{
  "n_head": 4,
  "vocab_size": 8192,
  "norm_eps": 1e-06,
  "init": "normal",
  "init_std_o": 0.00985,
  "init_std_up": 0.0442,
  "optimizer": "ademamix",
  "lr": 0.000997,
  "beta1": 0.9,
  "schedule": "wsd",
  "decay_fraction": 0.737,
  "seq_len": 1024
}
Each number is 128 + 32 x the weight over its row's rms, rounded and kept within 0 to 255. Layers, rows and columns count from 0. Numbers have three digits each. The size before them is the row's rms in percent of the matrix's.

# down: layer 5 MLP down (transposed), 512x128, rms 0.0703, rows 113-165, columns 0-127
# up: layer 5 MLP up, 512x128, rms 0.0818, rows 114-165, columns 0-127
down113 091:200113110166136092149160078146147083077083158176159120192174094138116191171142101169079176170067079129141135139170114052125143192141125073144083112107117137149126136049140113149118124111089130099150137135162126112161104168099128148132148114147149140094095123060129138107183105153110122117117113164116103079126106173146125149137157143106070084160157152171075134100109085151165148140164
up114 114:155148125158135127117050121109155092133163164146095143192117138180147107155125190152180086108154134119136128148134131157139081141146158107132143156134156095115151167109063118176135074156125129141104063186069126133151102105144112102088136122129179102115111134169185132128100142118133125112082069124148091192104081094158143127145073094083205123161069146169110093095131208064121108141117
down114 109:137116137103147083062165092158151158118145111131101048121094120128115115130167183137078134112187129176129187088131164114144093124132122121150139113104142135135063141133158156162155133153171179174168156094116124177130073134121144126184117145107187155105151158096100136145110166036120143078093098177104123107112101149121057110155096114085127111135148159030137116094184131140148175096110
up115 120:127160171034098136141137118112137164182120127133157147121065167169139172149040154129152122084125143132070140187129163148194166116082147064100138102151146135166163142166134096144101104120136059161138087117105170144107141156105114149119154178156129137147095206111101122143169141060161087108131108151135119132108121118140136095108109099036124118155101168168131125116114136153100065089141
down115 093:093109150129137115117217093180129116088129201068113115144126113128126121139160143095096150058082168124147140101104109118107082134133198133096136108083087084135152116151101184092075158177098138135120158073145132182170191125112146096088131132096187124100161112113114145151114147107093164182133076196101136132190085142122099113127148127078145115096117169113158111112192149179128151158119
up116 108:090113086056097176116115179118142153170141112109054126186131146110133173122127113091143100075161235159129156157120098129141094161156144125122119123170204116127080162142129153115132066109130082146139091134143131120116161108141178144073095151085144134116150147136112150186111129055048127141150100148122116134059118123067162140121160096182162082125127106176122134091131102108152129098138
down116 102:126098170093143139135138129084188150037114133110112155157132157159152051137139187112139190135092128158103112098109125170140098109148161083109142129153109144220157134098148129161162132127104170101126200108159097150163090121142159109175129114083139153104135135150126137144096117111144101070097086150081097137089145111103138175071051159058127173150098180096131118119157066116157138146113
up117 073:070089134181136159122130133117180072101116103104161145131128121123109201132154129127163156140161115175101135136096133068191107129101130120007148163147122175089172151085155096085166162111093086166171111130139135110081188162126198184108120165104074103138144115161135096166115158087101159168161135123115094104140139060168112142104124098143137138120097126076135133114110131140067103140130
down117 091:141125114114145077087057103111098229170160100107119176125107076082119128127143145074166121156135179107158142129094153094059138145154082181138100156190102123122149155168157117138075140119157108166157075096142160114115156112152121083173162129146119099193107106133100100110102154132141171148146119138128115129170114069089137159153135191135155120129107090070165162061159100082112149161149
up118 069:107116136089122161165129169125191181091114212129147153099090130120107139101105084161057097117094174125113120121162144084153118059110141127102140129128138159149133102079129128170170088191134062120063132133175140099164136153114140140171077127163072169125142189093103093144106158127134163082089107130116119143152131188147134155107157049067130093146120171100172123096121124177168122146116
down118 079:161114148169103063097135091129076152133119153123074120109115116063156091119092202151150149113076145116112123137071137124106140155170089110180087094178150077139154148188144132189144090141179164151168065121113130091149110122136116119174166113084101121146160125153126156065099089106114149079135172098136144121137126100084138134178126165120157161216124107181138128091086081123151149180126
up119 116:084101123115136157126101188136118094121113143112114124112140157132101125095165193164135105155119191105119092094143164153146113114156150145188134137166189232143111135130110153095083113185086085122084086133067124097178154127142178130133045137108145116173096190146113111026080074159127144162126104107175093119145149101110094108139119152120131131154119093145119116114060163096122138134138
down119 108:107138104124078098093137116146117159133122075108174148188024193142157140161140128127095073125167115168099158180113144163116105146170136128069186122086119183135155126135119083131148127139108119129145091125136142115096118129135061102095092146126165121167157082133064177170159128158150132181082103175162101145141129116132144094115112089081085122137150084103102133150137113166131242143134
up120 115:110094122119063161068088099122119167146114134131129149161145140158144125121075108133185095115175097136144130141055153147103116112153148109181135126123204135148163166159146144141148116136119082123128088081136164079096107173157110062049108120120101117107107172185157111150130137132174075129144075167185158172079141101198058079144122080139147079119119130172139093097084131120147155135135
down120 117:154133157126121111160088075118112175114112195151138145179145107151119093105103122125076176150094123092137133129116072130173117068153138116170086058110131161100122091160057108124129178075080109175134130082114116141058155194189146136090114168094103178151140159141130161120159122088074105154082162135106175109111153110147176096130140122107166164178175095124097088132119156124091162169146
up121 087:155091176135092128150089148057123099113095190168120123104138105104140185122144138141177127096122117130177107068142134103119110141087103170104127174141148158152110154157104159158138062168117110165081137169110141035108154107114085172111103149209139136104109150098063132093117162119154151153117145162166188146101107087176100066093136098108146161131145133174132119097146144101162112043107
down121 095:108116108165092105180120111160155065050133151154183125082139151085161099166134136176103097138088103109096144137125105133135100109215094207133094152136139172101179111179081141154115140105139193117143153160168154153125156113108098145150096094128082125140117108134105106071185139121107134154147125108132088105119142113106086125157121129127187105133172079124091132152138087131126222151046
up122 112:142090117089183122119078119136164126137130169099130126180087086086135109091132131187088163123120156091108149081087185154162149102149116085166209070173162111124100150146126169106074094191100074088114118125109107147138132117086128139172137163169143123094163160119173130129106123190101116198067093154163104158071142069148062113115125088131149117154087175156140122157115141124122126141100
down122 112:161153133134077094183172160135118099137095121108088125158136137092189166191139146088122064105128133157152119133101125124157149197082153135133100134188194186158088075137114032108171145070088150163106141157155172126102075062126157150089138154173093079141131083110137130093078154097118140098119165170182122113122108107094158114111095125138131114158131150146092133109089129126132107087162
up123 080:131160149104132142091133227098125138186095152148175180083139156181108159123133106116107139143177116078136116093198175114122120093106132152146137185117120089152117136139086055118059084124082117145107184088173185152112153085119111083164114120196117155143146111151149092169141157143123090151119139131147103132177131180122130096097147116145092094100144093119204133111080114110115072105092
down123 082:120131083128085098176108087155117109123133151137122097126104132136148149044122125156180157078132136178111082128105080104156128103111193141084136115145146152127131104148157187144116080131147105166113059191125093152102113133099157125149143106143149048142135138092097178121108135139131145109180126142164156088095155109147136173116136151096154126135091109034099136168128150157177250106086
up124 084:129106138132151149124115156093154142154072072153099108175070126092168105098123154139117092121164099144161169163072117114168168090161135097105203177130094113100133192123111124117101173109152159153098177142109144134125149067134102199101141100125085103129074097169128121147118114109088199134074143150151200126184141053078153100123116118170112126092083158121176115092142155125124079120157
down124 079:143112111150143069142151149150160062147156148146124139108154130131153090149122160090117116152089072131080143112177068152172124096062112171122124124098158140138142138131126117122173080067118164134125077169084186113115114091127155132190200060146161105142130072112174123156095130141142127119107157095106077142098131145127126139183145167144121171111083032081158116109144106133183195117168
up125 079:127164143144095190145122115142107107177155147093064202132145110123119079126090193156078132119094098106181105080137088158135132124111173139157116133162113104120075140094104201119076094125108131077105111130109109190110107113207168126149125175163149099085169145133111123165155107108127142120138144130149144150095193192176104102097127158070164101088092113103163043166116137125116123143146
down125 088:172141162144108045096029124170138176125154157124086107130116135087133100173081140123160131095114155123111133123091126083098145166137079127177088136184110083135142158131137126164131060161152138127156073133153119146125102124121116044173160059163104182178120101191108151081113101156117141153119160147158117096144128135061112150164142169105163134131161118119163139139125119054110149173159
up126 131:113133075102117158100117098103173082164145116073108183111135145173178142131136162147141160152125116143080083081094107189083106148121104095056176109162185094184141202135185158137126147103102098161089126185156126142117085131095117140169114156142129127123113129216071107128169152158168124135158114091136079125148116141125149144150087092128147112068110147172095114147089162114054105112117
down126 105:182098151096167137204122124150111137167058108104135138130091136133161088124135123173181145124128128137131091070092197086088139136105124105143113122155072093135229116116076123091106115110148157106137135122133102125115081113179156128201148154099088113081105171098180161128183059077159099159176119155126112144113080124082104170102194137133111145156104164126168122117132110149131152121091
up127 084:081110141127162168138130183109176132142154127082155164095078066114089126111043111101107117138108117149155155109157064107164113074111126102098112124157104128119194220163178112052122145127117112129071136081133145125173153173119140144137139156156092081129129167124114101183079136119127121117107146075122186133128147148119190133122168092109118108133138158114116158137103140126092111238139
down127 092:164129119085131064084088095135097141175103135135082090140102126136069115111153153134122117172168145143093134104074166124091145119122116150163133159182139094118197127125154086176108127144202188146138086151146093101125135072175111140126176098142140164172086134158090089090114102125115164205157131135120088106132083177125101196146153141110137122169082143144121174078135111083084064139170
up128 089:110122104096116162144096087119122129134140126100109163125136150147136171124132135152183147149165122104151097151078105136132114172097120163163111158119156141179146151135152148138182112159108079124156167112108143127103119153069130084060098162182147107134086135133123033067178145140154130155103097145201114158042114129141076109080078100113193060187150122115171079133143107107130183153173
down128 092:143164169076057111155104158130148123157114133066124104168130104078115178155079129181112120178186103099117089137090111128071138112152143140136196121152134161146093092137150130082122131072115125137085167133116231150093112106145099097105147175093097213165165086116150165096104082092145081161151177143140137077125114116143150160120105176120185123161128119110151126110110134133104122129072
up129 105:169156087111136140134098177061078100122120146062175140154120144182145117162109158153131131145116163125105089163090140149145192125054154149144114094143131152106129127137083176143198106148103132145123112139132109129165061065117134099115126139089098086133118140148116169097125086126062178205099094127139181110100113094153079131105108109096144127080128098104194080078095173165113160121180
down129 101:128034149138114113186125145157120124136093123113129161130158130127129111108128141149184084075105010167115189153155064094150159193127097128089090151075178097129084116092164116158135105117128147144166097139119114151144113119090114105152129148165061116111144125113172129119116139083132079147155147135144103138142138158055108138141147173149169116177121126089181111132132112210180146086119
up130 085:121105135122167125080101151095077121171059108131197153149096136136138108152158100128139116159144113157175079098114129095164166130193148116146157127099161143159126216151100157153106138167074127162121114093161138092102148101031120126169097135113147108153107113167202085144080156166171116095159119151176126145132105065112081097074184130158099139155138116126113126094090175161108148106167
down130 096:143108110165163108105094125167108161061174136169074105142164094119122088127109167135119127133102126089094163087121084095155077122218070093144144130151069112131077166198118198143092167098142122114097106203120099158086141095070153152124122120099139135117142154073209079146124148125117096116136158133095114159153170104163106145146150156106121156122184146156179135138136100153087162135101
up131 083:092154083106123139117131112073172166119112118137121152129126127064146108142147183116121135100157142149122136068093182173090073090097119139070155139103072145138072138142086176114174112109076101133130083120147119081050123131152149134137138157083118157112201156147153146156077126164176120080103112077139174112152217117068134145131061146141159179105114105108131126123120146188130168130090
down131 104:116123115124087134131205159083161118107141102170137092191149176123089135180094105097117143150081128142136106108143111101086178202137130080161124162142164158110105123110174125099100145134069129112118100161078121111188158145125130146102126061132146199122099111046139112151194084187143090120180072108066141098172143179181146133179138116101107098106130140112129138116111085102153114133135
up132 113:088117137061123148084096099148160127110104110103123125089097107184106066082100199219065156076132166099080114142147137149144124080116159086140149111181189139143155185120094156095136126111122090081117148094082120115149194120121162089148104122171127123092154188136101095160178154131146142137069150069166134151149111114100125138135125133097155162168096135175131168120136190125131146149156
down132 113:165149133159144123148180145095068125087139141199110134140129161090129122171130067110132103163204150148162088108084121138059153132112128168127128170142088124078135076144121182142054111156158120187136114213152131117141123108055090140138159119153126152147157089129150147126100122168049146105136119148129171089079144137152150124078149099135118117062145126128162104103156061148114079086136
up133 113:081150138058163154136103106129179108118088105114127146148098126149177162127161154138121126118184130125108127115162096156146099148071123124120159144193164049058184134131117196140121157158145147114124114091075144117102086154103145089133123112180135121119116178138155095108136155074137122130039065142157171168105103153087049075105101116122139122158137176127143136104154168168116115186178
down133 096:121207105145082180117144068130102146077118152096151105146107099167110149145062167123109124156161168117158128098141119153131151053119149084107153100096119126160138143096111166114150129117099145128131149122111188095107090114149098144116083213089111138093128144117107107137125186135149159123119125109113104143123065132138098083095109204168097136110123090129138122150255171165103150130091
up134 104:120159145139114171129124140118106145133134115124101140181153160059164181117147149133070126139123190125126071135092093181126145169119200123125191145163135098069079174113135193135123133187085096115088117142151143154127104128067138175133136147122130101117110137146150119110159115182078117130133136164208139105079134120116087123062084123092175026118115104104172123105100142124069130099160
down134 092:091089076152067070117152118161154163117135149133109083168094136097166130168091165132071126087090139100109088148159100082166095172108159120127119178154113168136071169168141168113081080133168121072101153130098127095145169152183119127196184107147119189101128144104120146097133105139125129126147186145135139129120111149124133151135153182054203101124104091121171138080069153107124112153164
up135 125:118086140103178186122140134120147131187169147108088094110130105142159148115139149115107132105199128127156096126077129108203082151163130115140165181209158139132163201098108196100134124111112051164123129154082084107077099115152139132103107186125080123151148159170128131122097074129074101169143095076147144106055101106100110126100068120073123139131100087120148109098116141101093115130137
down135 123:184102162211167140128096128124143137024151138073100154048122185136102077149142129146105160152168121123139094169095121130112131170081108143138158154137139166106106117105165109101141160090172089170138126075159096131126128166106086122150085136056149114109123116183122159109078128099091179103128165161126125130096095070147162152108157163190134155155156105122118097087076123088130139167097
up136 125:177101145162169143082137163113170152184066085080139145169125094151113128105132118158127087099154109157111080074101108129129188116146205083140132158109142103135099141081059148160086133144119086135135144107113206160094111116121073107141118186105144104074137148179123099111137094123194139108159126118193193155151130161124084063115108083182123151116108117147178156100121149138093117120148
down136 145:177162119151085136069057138126104125141064169128171140052131144167099071122120098132136178151138106092145129137118130130154138132111104164127113129128134174135123166165103153120116113107141058166111123158161168158151128108129118105159134144062170095132147142135147112144111142111119095168070066151102131101103145084223135145136113107082149105216128139104148140191145165131116169106021
up137 100:080119099101092134136115155139126131139084127116124160153127114130243131149157174106173150114137136143150024131130176119149165131149157153210140176161068100069151157129176111129094164137110112119111138144152123179089125154135091098090104096148147144085146113160135135076152173150161098131141092114115149198108111150134076097067097103124141117089101106111137154099092101158086066132186
down137 088:092179152121201128163114139102124168154102167165153176085161140172108125150136107107116119114138114098152179134172137128120125125152134058067091098081144074173146101092061146081182082093121133147141097109095200144116169109133157098143117160126059158140114108138143053128097143099143104146130157129148158157080142121100135146090159190170108078155111110120143139163198127163124094113062
up138 077:095158129128160139146116130106178099148120099103119095140132188100102152152100165123132089104177089146113124133154187159215162085089131089127118144163146166084136194108145163153095173094127141084168149189099136091116154119111091123113097175180076059108040134175180152153140150067163109128074110153133141105112113154144096088129114128125174128172125129162178146083086154105113105153110
down138 086:165158134146161047047111099122116154155105099139082115081133089136120093111085148079186103161119134151133156126121159090121145098178060113124170109176100125062165109113160093118134114115155167169151113166135116117146168080093110195124129097209124109127114138175119163097128146148109095161081212107150079159154093094080143137172150160129087165128101155145138136110129117090166151157158
up139 093:134159138115103178146087177159099050116096184138055137111104123181141072106156143206138142089178136131134109135212216110121123126109163154135078132156153159110104065086104178189102128114102094110104071102109107154136116124188154151147089139164133120104126142131085156114107134113085135135113120133132166156067093114066113076104165107178152131127089161153120144124109117161147116132106
down139 100:222124159140138076097126128135145162121121167148132108117144129131124134178074092116172126117094139076146088163104138124120104098172102045105137152126054171138130140061099087101155100097119143108111179125123073130088082162128154083152134130163121172156092090159106100126124133178173101117097164182133147152106135088119120140132109176105094136148145072204116132135118217171166170151147
up140 073:144203112117116128156136132089147113107121107154119131133134159103131169075075139115162183131184176141101088127110124142102167132120122097125141132135186185119176159104144167120113111122116100129135077168100158087179115124126134108109133148076120133100066146101139206097065153122091077178094112106139195158081067169100148143102071076117108135105103100187156145145127146047088118109073
down140 081:161109168111106063042142157136045134085133131082159133117088111086095146186130144135105121108148148129194171187106124136116123089160132138122087137077131104084129125178128121112132140094131167121152107145152101132113128108132112053168119122108112097123168114162170166125114163113223128094130185068139075121140180146103098145124095164141133134143144101102190134159147101142116227126137
up141 120:123112095076080149157096109140175140160163148108168107179135162163193116121078118123106115122138122111144087143060132130112125113129108082123136098149057112068199113134088152112094136181097126126099176117147094143123175100145161069110101158161167109061140137120156163070105144157161132131133100047165109208144083099112134098142132098146165062155077160163137157108121172112128152111154
down141 108:139107094174147162114162142078136092107113126097145147151038170119118165177157176101132095135126102091149137023114149140127090161113120103151127098134149140171129123155180111170136141133145094054137120102158130118102129123073177161144092195066123122131139118145123109149137110096097196117121126105064132143173136161150160128160111081150118145102118163201124116193120100056158165077124
up142 121:116119081111134137059111150097113042144141149096169153138169128180114095101153121105169143077118161116081112152096151183134134120130142114153141106126150199150142145171082059105105096132173147148117148113066118104142142153116187157135089172134071097141159146153120105179148172135135108104070070125155105138165154109094161163074121069081140129097143206143180089096097131153105137102091
down142 108:163098136207107179105095141092113094175086150121095157102146164138159153142071096165157046171136092088143069101165150127115147171156087130138147160143123069109141118085137149125117117149211083067125196137159132109179056083117105181102106123121122089136105101097156140101146138142131121124154133142161158172105153025161131128105132161151128106140125179132158149102129109098112125140109
up143 079:121094162057120144140132130106073163123170218122122084126185114117105157092089123181112139108194170106131087140143175165105066069132158130095157099096113132101159105144084113106154150145118150177113177138104183117076158166135125166076135186128074121153163125124077129170105118165102078134130150080110154138083194170076132098132126102116106177167098116141126156149105098131113112119088
down143 088:171129108102099079131201124172142128149103100162135119130108178141114119166101135117124129122079146152102143111148137105137190171147174121123094108123148168130125141135114123049048131198182127083099145108132087074154145059169148143144122129159090160139130080094187177138088102132162178091120127093126136116127079062178087080150136144076104141119127106106104131142151203187165113095135
up144 142:103113119082165141081093091121106151161154080079096145169073182138111151089163113126128164093130083138173082100174128172139134075154173103176149167223141200121108172144157129111114098125108138104125102108090108115138158102098124102085118175133150117200173118146144120092104082137098146169140169178189134143129119083152114075115135093103103157093104101161197110096095142139109098138152
down144 143:135088161132125117125157129055086052174129163163127190123105136150055099118092185164101095123163140112110178074202121156118158066143086103149125115119150108097107084148119099094126155137124113117114139072101126139102122140105109140132141178174159098163040165118151138131115137155123160114107143116093174144151177162127158120191160150141101124099134091191108116164074069139116144140191
up145 081:148102192090144142152123095089155143209165105143127146106127142151125101116120119115170130109176112143145141108100136144088118086117147152131090044121127079138193118121107100108130157104162135141160114181100145094055119124087073157102112122075138073157185114138140162191079161137101077206141120167150162135130072118120112089118085117171127111130091116174127130177162119146094098047090
down145 089:082074112102120064123165127143097115102064128128136112164184152068093172184141105143147103113084132103127128157128131142171138174174105095184127105141166065128148149184156111162126065206105121185097109179095140081134139181147169156092134179141085184188091116119114138124113082132150140115107152121146148135134107144118160129167100140101071084102122115119142086089104100123118101150201
up146 079:134140184112115167120111088106111075123173191182127112123086101082111135147115142133180101120160064234077139071152164114138158108151116150163105182151179104059165104115126126114162075136150125121079071112139118152118157146103093170154108125170159113104110170144141125126071101139101130158128144129151142123183102095121149099086166129153153096171114126168110172094101130104092084178190
down146 086:120100119147157041120153069091106150077120102143131108126121115141115142119127108165163127167103084104113150168163124064119156110131134124152111124146169126140151149139126162102038022200085145119153137167139081140184178143152113108091109079149105147138076080112153098066142159126122108156205103124146120133144138155174164092149155159132106108067155120104136133112147124143173173194151
up147 121:168144136160109153098103182111148099124125132126093079121097167179207132101162138128189132145134123108151099117114208176108179140103139091095179151119147135104130131165163161102095150221136134119095092168069090097097111178075140137095116085113190115117084137154125136069123185168153098124151120098161140078132119112105110121114162093093151106071077120148189128104120128139074145171113
down147 106:133146088140180091190135132144179121185099171133169074146092097104121124119091066146132074152156163141139116102119070161140032112100177110119098160177087070121168142127171075131163053097138105152147159120075178152136083107128122145138139127191137181095121133116153183184105150187122107156136108125108116083122123093104087164100123100126131115152131173142143131147139152153153105076121
up148 087:124144148084125133096126173151130102111094131120100108157116133108182150132114131126066173117179153147131116110157123160173143128102190107138125183095081160076103138065143218132100133181077136100143191092136113189141101110119172123166145155209135148106122151128106108060141115073143152139098091177145157135114127187100116143062085167086174087148076090114179107127097129126133104143102
down148 088:069124153103101088107074139145033164255141105115105119140155110079095133133172117128181125106083143122119153108150122134063143083082119131151110108103157094162118145135148101078118093196088106149127101110194143155120135177112120066120177166157128119146116125069141095115137168140142135118161165073175108117151129111109135144169145150138121113176088131168149156121095140125150111129168
up149 127:097146138128131152110093196024197168138134152150150154154093156126123174120129120118116141121180116107122109099089160132075174128097078123074155090104085153143111173142116187061138118131114081114060109088140075076128104117118132139138098153131141175106149149152102115122125082178114159138119103093155153169171116095120081146125118092095167187113128166118170163104052177141136131179149
down149 099:149054116129094134094170207125019084181149135131149172140112149141155152164093110116180126135130147083169105113112092137100108158113132180117114135123146176125098165111164108109162101129164164109143146208111129144173130112131114185119148146099182090099111126152133145058134136179128074087126205137115085104105156139134123100148168138109106139113055110078098106138132096089087140096111
up150 098:143137155136140164214095105125180107143155111089103130143109083167077139083165213125166141162132157132109110107121077168101101110155159174113174112124154156146168116088065141130096179157128122138118117148131074161075103145076125110114181173108104122126151156155062131107088114133156195160106120112186181106133118130047105068142153108106142168117096155131127067110120120137108118086172
down150 109:131162154160086128142031140162142125130142147114111108105115168115088107155120137107083124116150105156183176088141127137184104110126084149136097136173092143108112136181090069104171141059121077152157144061101132170153176068156094094118116134095206135116134131160108120142118123185123055095088103180133173141129148093111163129114177145131125115136135159099130144108056162158120203160120
up151 113:076123130104100143119073170096168149145144085107127078125123139129143097116151148222134128120129212084084134087142161130164111133079133076139127110225168154138106148116157124164077090112103098110124186134118182104176166145142128125106103143187113105152116171131082164112188119128108131130039070113175109154111109078122129122134114089098091125146183147158156131130076140118115138093094
down151 144:129162112085159140111093126173121122099138155128150113113129134062137117151190121120060131172134132170170060131193103154149143121168176125113108160126162127099147126110134084135148173118142127191101083128188120138109157097110077044083157143063179079176177138169141151127108085093080131108146130159169135093163062142109118096066120138115140116168116188075134133085154112107160103139117
up152 099:079126101110113167163081168133240149103197144094113099151107131156154075129139141220095084159136124138130119139108109115141131087111159127139139186141207098140105187110156196155116145124114128116114100154084115148136118097127157127110101146150124100083124114136032138123142116182092166155062132138127174163120103165094080144102123110103141136133122115124119170109105174060144141165094
down152 102:199136171142135100156112114184073163085091173158051089143114107151154106182091172116101122134177116166154113116192161124102062121115128102118096099140109183073111094124148110150081139117187108084161193149150102150086089178080120135152169104088131137156093102137174105171097143086110172134130144160077161052095129115120150146121146113150116120119131183114107108143113142167176137136120
up153 072:096179127095112153131124170153117084140158153107112186126138137154087162066128080179092141156160157142118099154114150138121086116112114099107133115102151148110141114091180161123105156136139113079067080144126141122157144180094082128124065136052134148125117111092186158152082171118152092108112123123091137091089090204120135139128154075173108098100118164199162159047122150136076173138069
down153 086:133109098098102021105104115159128206151141126186127125149141078066138068115140161099167145119146192114102125146104123138091135112183072128146135116158105144148143129187134101180125131127156132197163113087094174158116105118115083131134173145101120155200114158146138147077128146124110124120113125175124085110132110083074116140148130137086117165135167112188105180091118144033113110165145
up154 094:136143183105102107165111157090116155140167165146196152107098130076110116083128127107216100130118136126078120136166135156154173071122166186132139070102126151132175128112094124082130152175151084148128070104055138064090115180134110125105088115115072149210145172139139120121066156132134078179076117132128127106103124134102164121114141095118143123103138171199134138162074147095148137113116
down154 096:160121145066147083131120185155070114107055170139113095083129146123157168187159136161090081140189140108105079133123108126146162156146100154117123143137161070126169176152098157084122147076167137066107142154032142081097130096162177113095173121107145164122179127159126102152138091134101152140167172157077082148133069148075123156117138159143110114137135114120125118086170157155099095143095
up155 111:100141122101146161087083136074146160179153093146141196169156181150176181120101104125127105104089114107122075167089128132105171152111192123088169112126170173092128187140093121084121085158117119193159152078160117114114089152103132135128078172096105126095094137131121083152213120112095126163115134114200116119089095163157146107099077100121149134182124141154168081119102173116075141136111
down155 108:108105134163172131112127131097106145073191089105127164115065092131084131086121119147104113146180133088132181121130128106110127147158134093092064108145176120059110090161112115100113118086110160127125135148092102143179137163172178089175122195144066179155142142130134134061101142111142137109097192135189178104156113148169157090080132125191072116112142105134120149154177080172108126149179
up156 116:134203209148151162093103104113128110143152111089138171127101065114086142147084125174085213101082168202119106115094111163133179052136112139135149090165134105112145162150104139091122101178072123135094099077127145156086126139069091131162139110075148126167162155147113121103107077189145122152120157110171118153139090158074137139112125109185131134110089179152138117099133131150112112100163
down156 107:086121099210096100134107178112095093155101147119175146073160129103151117168096126131132125134094124134114138088138144148137123151173121156127177124111063068201104126160197114137179116099116142162090120166146162137155087126043098174114153114056088120070140126130168120128133179128158116126082111116116146111180105034113083123085154139103166165141124138103129165128145186144153095162113
up157 074:144131129113144168132071118156097148081095152137176146142124155142117119120099125137194122059122131081183205136134204115135126127118159136124111095124111096171149139114172131104107137124069120105079165131113143150094127096140149079113117119126146176052176131215075133151045126143117200088135070121150164120095074100151092162119126084170117161156157092198135132144132141113117116132162
down157 096:154112145156111081133229095135124082093124110156160088136135119087112165162149117121087137154099112111154103118153103071134202156110145092095145150151144123118149119112170149099134142171111160087167086169114093119191149156141149153098144081154140191136066079068142152158174080172156129075133115170049110100144138146146085129133150172101075124143161102133062113087132123131118125112189
up158 079:137109120108089166124110114121130106090075137129133128165111116145200186111160087147083099111106187125096101146174106204203151156118178125114140168112145129110116071120095160121128101139126066109123153091164109102126088079155148132171132126182084193089148168127144092121205160092129156110064130129157126177120099166147120129050064121082168113133102129105166096137132133142161099116168
down158 090:126093148108119139117137074136122186191154135082087143153101135107136119122150097109203144115112143107169136135071132155044144157132085145109098121169128072141157167149113112103112067142157158136147065123125112123118120117152131084169193138135142111118160113092107085111113131171198163100111144005154125146159098099125118137148153175121167167106124095177124114093200091085123150173145
up159 075:173158112178186142191142112095135074168134107081131128090128144123088107140106125127184083121109121114113105106128117192144131086105130124166116104208088136106185167122128076124146146123114151165055147124101122152143174148117131114135052143109109075167185143145091187167065133150178127159086088075152130138100173151113135068155137127097117108119116131137129134156058111177083078160137
down159 092:139147096064119062090082160114115179154153153119153177186134135079142111148135126093058123127075128136155128134116110115064130117136113143151072136186159096139134138224172140124130109108192153140151145102105111099082130114204166118145124140133067149136090175100103099164110137167127144188101107114136121094086139114063107195151128165137092084100157143142125159100143101128112198150111
up160 087:132068172078137125131155157139158098183078148133103156148141191084136143101136095134144069161121129115116107108160128108181133143104189096148181092153176086110124131138177187103104140150106118151122138168085154134162144175083168170093102137145110146147152149112123138034141117155103053151111173163138127170060117107162155059126100148102130093142108141145191147124158126135069067105133
down160 079:126154130117098108144255103122155084067123108104107191162139088083128101140168093148141089112096128108098169150152146109137159135085183118057147145114154168135178136062178106095128101192131169103088100172102128125157093160188144096139136111132110119103119138080114136132139118130167095139160100104093183134136173125184109153155171136172077122087108144148085157096142092124096143115123
up161 079:142158137082139090094119147122157146178120126147134137121095164102116095113093173178144123119124154078137140170125144120156119110105109105074114081118129138147054088170091129156092097131077113168088182107097155086121209166120134162136103143107146161133208177102087150104140175097155154163133154127182150144111202117131107143142102122142118218151129194130116079151090105194100086085106
down161 091:114094127109145124150230134125157114079141148132175108126143129074142160147140140092087124141066145074114131139118096055146156185128112071108186117100183120144137162097138123139093089099174154112148133144186116143165129174158128134093122073168128110149065074132118145151182132120136057131130100133087092121123121148160190125143149126053087096094141144134105110131186126112135169166205
up162 073:104168137136123131170156140121161160131083143104137117167175108128110213137108145121153119111159123122066144109120136131168136093105113163154166163150172098077112183123158150128159086117081080144127113105138204119162117117145132151137084150115128179105090144132116050153173103164112109196114170118111126141147164103137131096138146127073078097120141158197210089116126142070075046110085
down162 084:092115134124138077144207103110147088104121119156148152098098156139129149156170169160156135067078119120126105121163115139141121145132198102098120134073103128159118108076162134075104148224197152112139143151111081128128132142121127108132130128112127116111162108133191143116111110128186114137134108164074191119093129099138074149186112108161135133123094126088090129120132107159134255088137
up163 112:079157170131100163133107178105089142144166134078175092157158140092074167126080088149181120055125142127129152118121170146164124136130198143189132148121108112114130156138102158128112062127138104201154176128125140104070105098138135132103091172155147154150160127162054127138072130106091149155123106136131121137104104069082130120066154069131198109138093182101114125172133120130081136085177
down163 109:147072104075137119150116187097167106093134081124162120138148137110181124205157145098095170126128136118102114142143129168168090154101131092115091125133132197129157085146076148135112124130166202116153057086171124158136192135132092127152138073184160080114128150093100175143095167140119134081136113107072158192100143155079064130157117136107126125104180090121116170133061086147103121143142
up164 128:147183165102115180099066121091107131111089124097107120127149121166113149126178108139154149126206218077152135147086171178148141108157183113120153126154140108088157156133115130138128144177150069164111121116084121070129090090110126136109043157105164108116111166133134133114171106143135118111129113137159222106167151097132094166107050082119110184106125116155128132129124101138100104055086
down164 143:171139116137107104141097079143144139138087172110162101178150103150112151099161097077166152155185177103142119195107099122129188115177134085131125105151129110141138119160049110197125150173116108190087097120103123115185174109000149161145135105127112110106132144122158105123124101130157102110197123166120146096169114160115151140162112134124128115139138125137111060086103130146105070077108
up165 107:066133111126136145054115182056120139119134146151123135161073080138114136097118168151146117081116147102139150112102134111170193138085177108177104107175095112088143184146068156159128107080120127148087176162104137146128140068153148129139075171118143105091158169130082122111157051128115232154112103116152159125167086129139089158110131095173134136081102140160175129101112186131118125118137
down165 106:151108164147141061090111098132122056146123112161175136096185125130128192094097102149145133140150134115164059133082125086125113139123166168149144120140147121138125114116133157067114158202153136136073133099099141178072144130142111190109120116182162109117111088104096175110091133087085084094127134154097122128098155186127143093132151159170150045182178160128146057185136144164152094120108